Weights of a small transformer language model.
Size: width 256, 2 heads of 128, MLP 2048 GELU.
Training: a variant of Adam for these matrices, 490M tokens, 7474 steps.
Each number is 128 + 32 x the weight over the matrix's rms, rounded and kept within 0 to 255. Layers, rows and columns count from 0. Numbers have three digits each.

# layer 5 MLP down (transposed), 2048x256, rms 0.0383, rows 1194-1243, columns 64-127
133195182146159123165142113199146115136139140092122164174091128158076090066141124083140135118152185063162182079111129155189094094118125161206094106165103107136161113068144136116098097155094091
119136114131175163145133151114135071184168071098119123133136123127157084188091137176079115129144131075133131106151090166077203084144159141150086105120153117151155139097105222133130121086129069
149093143125103118138098126150084151143230160125150055142152065089154127104114125133129075132126156103049161130125159157113084125081151144147151238122135136157150130116140074131129130195155113
136153136116129139140121101145086123136174122160125188128128152128102154132145140109183139114174126089143128125143118113143150156164107146115137124095120111118084160124105171123083129112093091
124138166086135102118115129069177155150118098103115112089073125143108184116124138055113134154136140115150147185130139107150148151166111060157103161099075143095141185100119170098149106176153141
131159158100113136147093090052122141134140096138101136089156207080163081095131135114125104134180162185057109117189148155116126155153170090083060117124131136117176108152185107174131124096093143
155170129157200143111143129104117174135125109111152141140207089089113105140133120150130111131139180117173138121167175141150188146131148122130128109142104158179133071133156119194117171133093098
134159102106179168131112119159158120099137126129144085128076126118216076099087132114136116167152142148095096136123154153096129111113127154108165105169122136179157138114134161144137075089107168
067139127103116162133091109119170120134156094159140099159136143162051130124049110069159119102135138126079197120147093158194144161115113155191122185175143194151160159119069125110125101115149135
066116161132137170108075114108135136122149090074094119151153131110117148143108117148131136115060117114073128167145139163091117158159117169094079108169107161103168132136138147123135153188170168
072097148123102116137172076116151184150145113074136129133148134125173142100188163180140116110120155162153174127158142130129147118184140102169141163103051165139080136126093155070085149129157157
158135073176179146150118153126171141141180114127170182071091060181174128163130057126117164102133165199123170180156144094139183109146101069113103160102134111107195134086123139125091142137118152
174094109133143096098126129120111108087127095134160073120126099128094176125115171178092137116150131137078118154139163163145204107122120086183137156153169120088122087135137116192072138122094154
123108152110155138176178132074096118147113117156066105137133097087172124171150137153098087102145117176114135134078137115107182104141081091143131090146080162160144109115154113063141116130076155
111146120143152110126105124109125047106117148103090135102144082154107179144170124176086140157135144095179150168134120103080136168135100107123127109148182118116130073170136104165087141139152149
077100120123154131125112190086108127128098127112103116119173133074110169108146127175094126147124150161165122129131135110067110123100159136103086132128124132119108092109138058107094085098061127
127137195116130134111084140134133138100131189111108114097135140152104130140107148120143136130099133113080098149150102161144123159120157130159111174106148111123098097168161150144084129139091122
090115138121123119114163109153115103126090138098157164106132134134146137116147097123183128134143060123171121185147139085157178111125152086132165128116139149148149172167108130116127120155067102
162070143115127075094151157166059175120142126096149079101117137145144099153164139125128096110206103105116121159140119109131098156108103108141152090178193134130179145154142172049153112115112144
124103098126144147119176086115099135114101114142126106154130134093138157127137105137140112134114088131175137128173096103096119128139122094136175084165127186103118086123057111138120160127113089
107112138191140119150135148093153127186073043145182163165111142126129093166100077076133106119133179136168138124114116158096114127186113116139128099128186175141117162115127137153104135096136177
078071156165138171112114126141134107136185136105079187107161204177139084171070095158120131147126054130139119158062166126155127076096102161157125176182136130055142112148107142116102113095171137
102125175110112110084158142036137153104155111096163079181156149077054071111097106166160162090148081198141112121124122106106116094143090110107100136179137155110151144096180168059129129080149130
116141130154157103124091116150128081147117162103087102106132122160133133123060107121140096168151136160153068160132162120156165124095145142119090169153103180095115127143117125118148118133115128
116112160140157089112140158126123151161101180084074127050107108173125147163198096197166132151141222153072095193122128181088107134149176151143117162130123108100115066160149151157156121129135116
116103129108146115094136115125131094143121166159077144152129150205062146137086069153159131138129111140159111164102123148183147115078109154172180042093097145108105119169162102090118129129154083
185121110094120101128110146156123128099131114171164138106095161176090132118137170137186106128137087213077123101120090126170141128108099114179170105138120131105142106119188120138109136138161090
136142116078155171108107142113135117129168114164143159135118160170138116216181160122090139170063164089059119179109153115184130100098105109120139109095119138161107116119121112172148112113107163
106146228085121131161122139072139112161182140118140109063120124070186095087149074095136112081172146139166065129174197128146163126100111154161115143071107169106133120142119051112144149108182158
137179070133086141173141188144098140132112145182145096076131169074164072135167105097079124166161134143069127138175074160126138103120129126132108055075127153125126134096151162152164109161143153
086129119094135171112127124140166176142175103117141107165134127140199125088137107051190116098115084079136155082130160099127127140182110093122111119142164164140166142154126133114143141059120164
118132127120106099154096096114135109152173148089123133146127128113092143149120126162140111076141121152117141074156096132116106124142118163159172122085086136120157128118080090121075123183117167
123092132120163067079143145128113092110133154110102142128151107128099072140169099151128142143166098124095130135136045060143146116170159131105164131103161128087121062125130118149110087139161133
182136134157093133114106082183100129123159158102069091076091077153078101168160143144197124138151178151162150118124127114139150112168113103096166128104188173136102105174091123100132189116169144
128135077106188117176158087110133101150104119084067105146088128116119124191126155144117113126117106128143173089094103112103180070095112187110110129067220128119125078095130121101146123110132137
141096193164069163086126121169123130106149176163058188111147094083152121160118132069115119160166126117186074177160117145103057101127130139143126087102109118083146098128136148118135093090165163
104075112116158213140121136089124170070084195114127118178094126160137164089070089145112137222120149070122121159126142042153174216143144134128096124162158198162148146138154123176064049105171097
159215165121175111223109175098070097119185122155108106142121079118121161109117142128100125151101145060133172136138170153131143102128104124134120083158124110098066103093128099079143097162106168
102097174163127140129131144078131111103131140134117093078163167115049170143169102131117107163111167059074127116161133130142110163125149141142146191168158087093162152137099170161128122115073107
129143137178134119114099146107154126193101103150110084106117149132150152121097109129163103162120113134167132147101179152131115165120138081161132140142097150162152181176069173143122084059095151
100086096112092091177146113171142145116094093171114135170116159150174093142124087142134119044133053174123164193141120164134109141133153145087112104145182148131049113081152117161152097101133109
099150114128149187170160108150084112159130149162089120194107146086104146094173116129132156090174147156110166118140115173121131153120112132140135143169118116114092092139123081090132108112116128
119140120105098098105159127080160102147127146136087132094205154088144125142150130084104139162102105089108120148113127144153107148137100127101083145141115123138167110198127111085098093067077165
063125115127098144156131149118098177155140127134119119150159084119133143097174075103113122125091115116136128132101147131185126181135160123141157171122148060182115147147158159114119118185153143
090129128133057137087115113121094069128071134134101075138156121110119101207162127092099120097166141109110112133129139101145160152083077151167155157140072085109091101177166164201125079150104065
127092110166158101113112141142069112092067121118093105180118156080114160092121158114060097120166208178143154211202124160132095113137055092183122160085103114120114155154095138083174136169170169
124071159103120114094119102109107061123158128095082110129146126121136168123118073134128150145146162195121137096144134088157128115139108125106103157096159099169167100127172128127119255162114152
198143114145147179133186097099182169136097111149191182135150183095121151161153139123184051231134174113073113136092130112130105165109162134110151141126123104090145052124127187146121169122107160
102079158169031121113204101114147132115165152113144112129131166143147106133172110107096133137215102178135204152139121069170119176179103131123161131106141073114135111140142124146111164148192146
120116117145177101045149127175124133121132106186067117185138089163122097103112174070141158094165153148127100159167092079125123128144126193169122148180151092110176167122076110182111144091061105
# layer 5 MLP up, 2048x256, rms 0.0441, rows 1195-1244, columns 64-127
137137129154147064110114095132141135087116188140055182042132107082113158152111130117160151131112133165115120143133157089137129144147059141131128181160063231125124057150188086115164125135173190
114176100160124131148134163123132180095145110102115082103126196099108120120085109107119094146108169110141101095142123128115057109167118143131134050129123129123087154189160154096146117100175121
079129097143126138135177147132166172158138141141127134125164088090129075114137080139118092162085182096164098126159163147096062123118167206166130099112075127112136137145159120133143094090167177
144149141068112099128121164139114141153153149199124162142182140192134099159092144164115136057112123129158117171114123145151083110119150164088123104093129095114141182125137149121094090109100193
140119077091133181145178104167121173148169164093106151135141094141111102115086124183113106109098084126102142114062105134150139062114158194097144104113139135101078110135100141136136077138127104
114169132152124122139145109134122116061071129158095187097146154128155117124086116120106154116178116158129132196107101156101116075144134178116109170122074195074145126100056126139134084179145166
109173120213113146131155108113126197105142152151085150114164117141086151138149089100122109134114169056163158117165172121160140131167124122118155121150126122149190155145079170104185106149149150
161101118162138096146136160111195050111128101126123117074104091117072154125129150123147116127129144170177125129109153142158140133151107164048131087148086136165108040115157153165204124128121222
159129091168121103072081142123114100123082125148144133145171113087156187044179146146192138124097104140168109082126144089157139108079157141156134088164085171136109118114102112110151108114149157
090122137200125000098180189147148117129113076123120107128175150059063193107107128098108102147062103094070101108140143154109098192076139167115103112121136148110159114134112164134147146123165154
128063131158065177075101133054125114111145141133084145120101104152124133036100092140070079136109125113133111118025111109135126150140085140061191157124086159110112112132106178144142123196146106
119137147126169141049181162174131142123034132144100169122138097115096104105118138079111147090118190125129130130098149109105066153152097160116120136119109145162154143159153136166121154129161120
124191084172170138127156155126142135100198134138118115127141134165132201104029110135094116168097131074122134129128147123192113115135162092130160114125085121080081129144127181125135101132121154
119112100180146114119109156098081151146137121170134133085161133164121105107107151096139119136124149072139114151112091095132144077134125121145141103137122126131151166149153186130127155141167082
143107121162115080109144144152143125148099148124153173112125149166130129145162134141178156099076165130130128127151154110159116097099099094178153119123176102168114168155108131113143121083162146
199086143142117143103129109177167117165136065172130101138130127093128196105154078178161144130127121127125116094066146075140106114084118134101139124146142110119127133131151115121160077183150156
084145129168147105140072101122120175091151140131054128152101120156082143167080140180167130100131156165124164055120084148149130139106109153145132113124125142122152094053091115081097121123140167
133133087105211126122094076181144097155105086138085177140193168132109179130164150117124157125126142156111123196118150177142129115097118061066126227164098106107107132135150146169123099152096139
135122080153118103134148115128135146065139168108152094075174162132136081104172129125133165094148185134167143129127146140117117117206145133139140148155159057126110153179177157108113129144134159
066128133135110124092051134140126133105094134138114111120104187109110138095172137177158123136066124114135113101140093139153103126098192146125142120149106133136127118135139136162135151154125128
139110127168175182109093143104109116126149154076095132140176074090151145163130156135169128136126138106147105083091111119129079137085141180094098126130115117136102133093148150134119138092145140
107075101177094054090146144127170216120124099101116110127152170118098124155101069113121131134152141099036115139180144113140140086165140121117161191172127106154098114170115201148132136108179082
163108117082121102133112123154118202166102163095108173100140141121125115147143130155183110149126108081156158034125140068161111078145075100087158099152143092152117102140120104154140118126121164
174109099152132163087119149248189109132143168073098103089151167163137114133121174183131134135143176139165100097121171078177151080090187123132150153177136119106112126148182188115165116144118164
100140140156087143147080113082115146103179156130116158160090135107125106088102089144165101104103107137167159113176137162159138118124108121067122150116153131133124122124100180125147103104131204
093156098178131144115112162119139122139119164115134171113153154126127154119111085117114131107165153079110118147184147114112158116094131075134075112155153121126101130102043119101113142099107154
142059136113134102141117178087164095120109091118124158082089123142130149064083107151179080154122104135172130100138162116133155109129136100122127110098123094138060093103113098050148119111099140
120114140164142125170120153150124130067046146098092080123124147182064142152186125215179149103098100088171133147127069092107082096131120138103137138162130092132130140135067120146104068092069132
126109125111147095148103145149137107122124107117130131146105162161110196126171098097155108107161137101166133119152122202155158136100134118149128135159131126148116192165157112131190097189097113
123141092096135106145090113113165075174067115130148128163126143152074121125148125166099128131120154121156074105089174147120196083068148091114155172139101105119021120109116132092129100128122077
136141089100153092138087157115092122136106147198089141110178205146106099101120098101085159110150155136146126135107125112110098101108130112131177106088123103155115098165113139190148128080130137
107143153121115159115119144107149113136140040171196135159149187035159129096141172166096169063090112118180131078120141125129110094094105104146169163099088138077090100105090151148145103110149095
087145095153138097148033165034133091103122086158164111154183185099116150106103143105092168142113119129173138059153089117137168079147153121072138112134132158135166111110117127120144126095128151
083106148154142139102120147163080132107076115126161080164149135134123143138148102130149081104109132073214133114123118156129158129094128137141172127210114083173141157148072189101114061119105144
158155085152062100087133140104062137155095092156127103133142155177141109144138083151133143111155101134165181115098160070143131098125123140118137143156113131138124109152108157092138104097124106
170118126186145054155200152154167127127155119103058121122170150146094107112125121111138124054090139089096119111173153131104078118102063091113131180202125114153119145113109111120152133100095115
098096143120197096155148183160151095165140149096148129159103114124068087053147106132130143139091134110105106088084105142149142170092139124107121131155108163094171113068093161194104144096152144
177130120096115173160097172156154143092120122122076183171121144123127091100084114140099084100081113091092161158083142158148110068114163164135171110141084112174149175143070095150161102147105180
172097140135132110113128102132142183113168100180087105119118129115141084113139112192154154105092134184174100120130075139088162080140121226110106146112067107086104160103137176113156123163133157
079223135122139121154103138078146170117110150130149099134154146133119136123176128117144113158134118124111150116077152153091155123057061141165151147114088165077154153138076188101168135101135251
189114131106125086062125153130156147134186116120156087170166141119154146159068100084125081128125221114149157162114164168138093127139076124036092151145072128134125157158143105105174134177142162
085108121060190098113133114144159146130142112102084095127131165091127127115146143168111123135131129113097145165154078089166116095200112183117117151125098111039147147133144164125121104127125143
117138138135107087187114184099177164154103161080111141148148162149149024197114106100090152181109083131138109143168127179090072106136165105148121120146116130120121153118093129118163120143150190
130051096112168100096183095126117130123118149130097214116137135134149132089077160106146135149139150146084146161160132126192113184146173144089125148123128138129119124130157103106156107050136125
206176066181148157098169115092118129157145130124147090088072083162130114148172132119146141110142104100124108139083134098105095057164137111083179093117135156094164046124099071091194091117174165
124110025144141131139103153142178156142136091122168112085149106068151114130128164145156099097090098084112126068131189103110068108130136159128118105171102128155089122109113088088122109098137146
051074124084092149157118142079160099084137083097140109102141101128088098053107095094094127125103098097085147139061109181141170147146154134123173117115074134113080111116052129135127107101069139
107144108132149106163095128121165081162096083151107129154135142108100130124175137119109181087156140150132108092118138195122103093096160155102132092099134226133145109100128155120217121155125184
153144118103166126196147173157201081147118192150168167075107217090121150081154129138107103178113077113159066139105098232137129136120111133093119102130079174111096110113093185143155111151181126
088124093104154157109181141102174138085193135181098132086129179114117104134059084125093104166124163097145086144157116129105089130170124134141103165214080109118110133147134129082107123142152135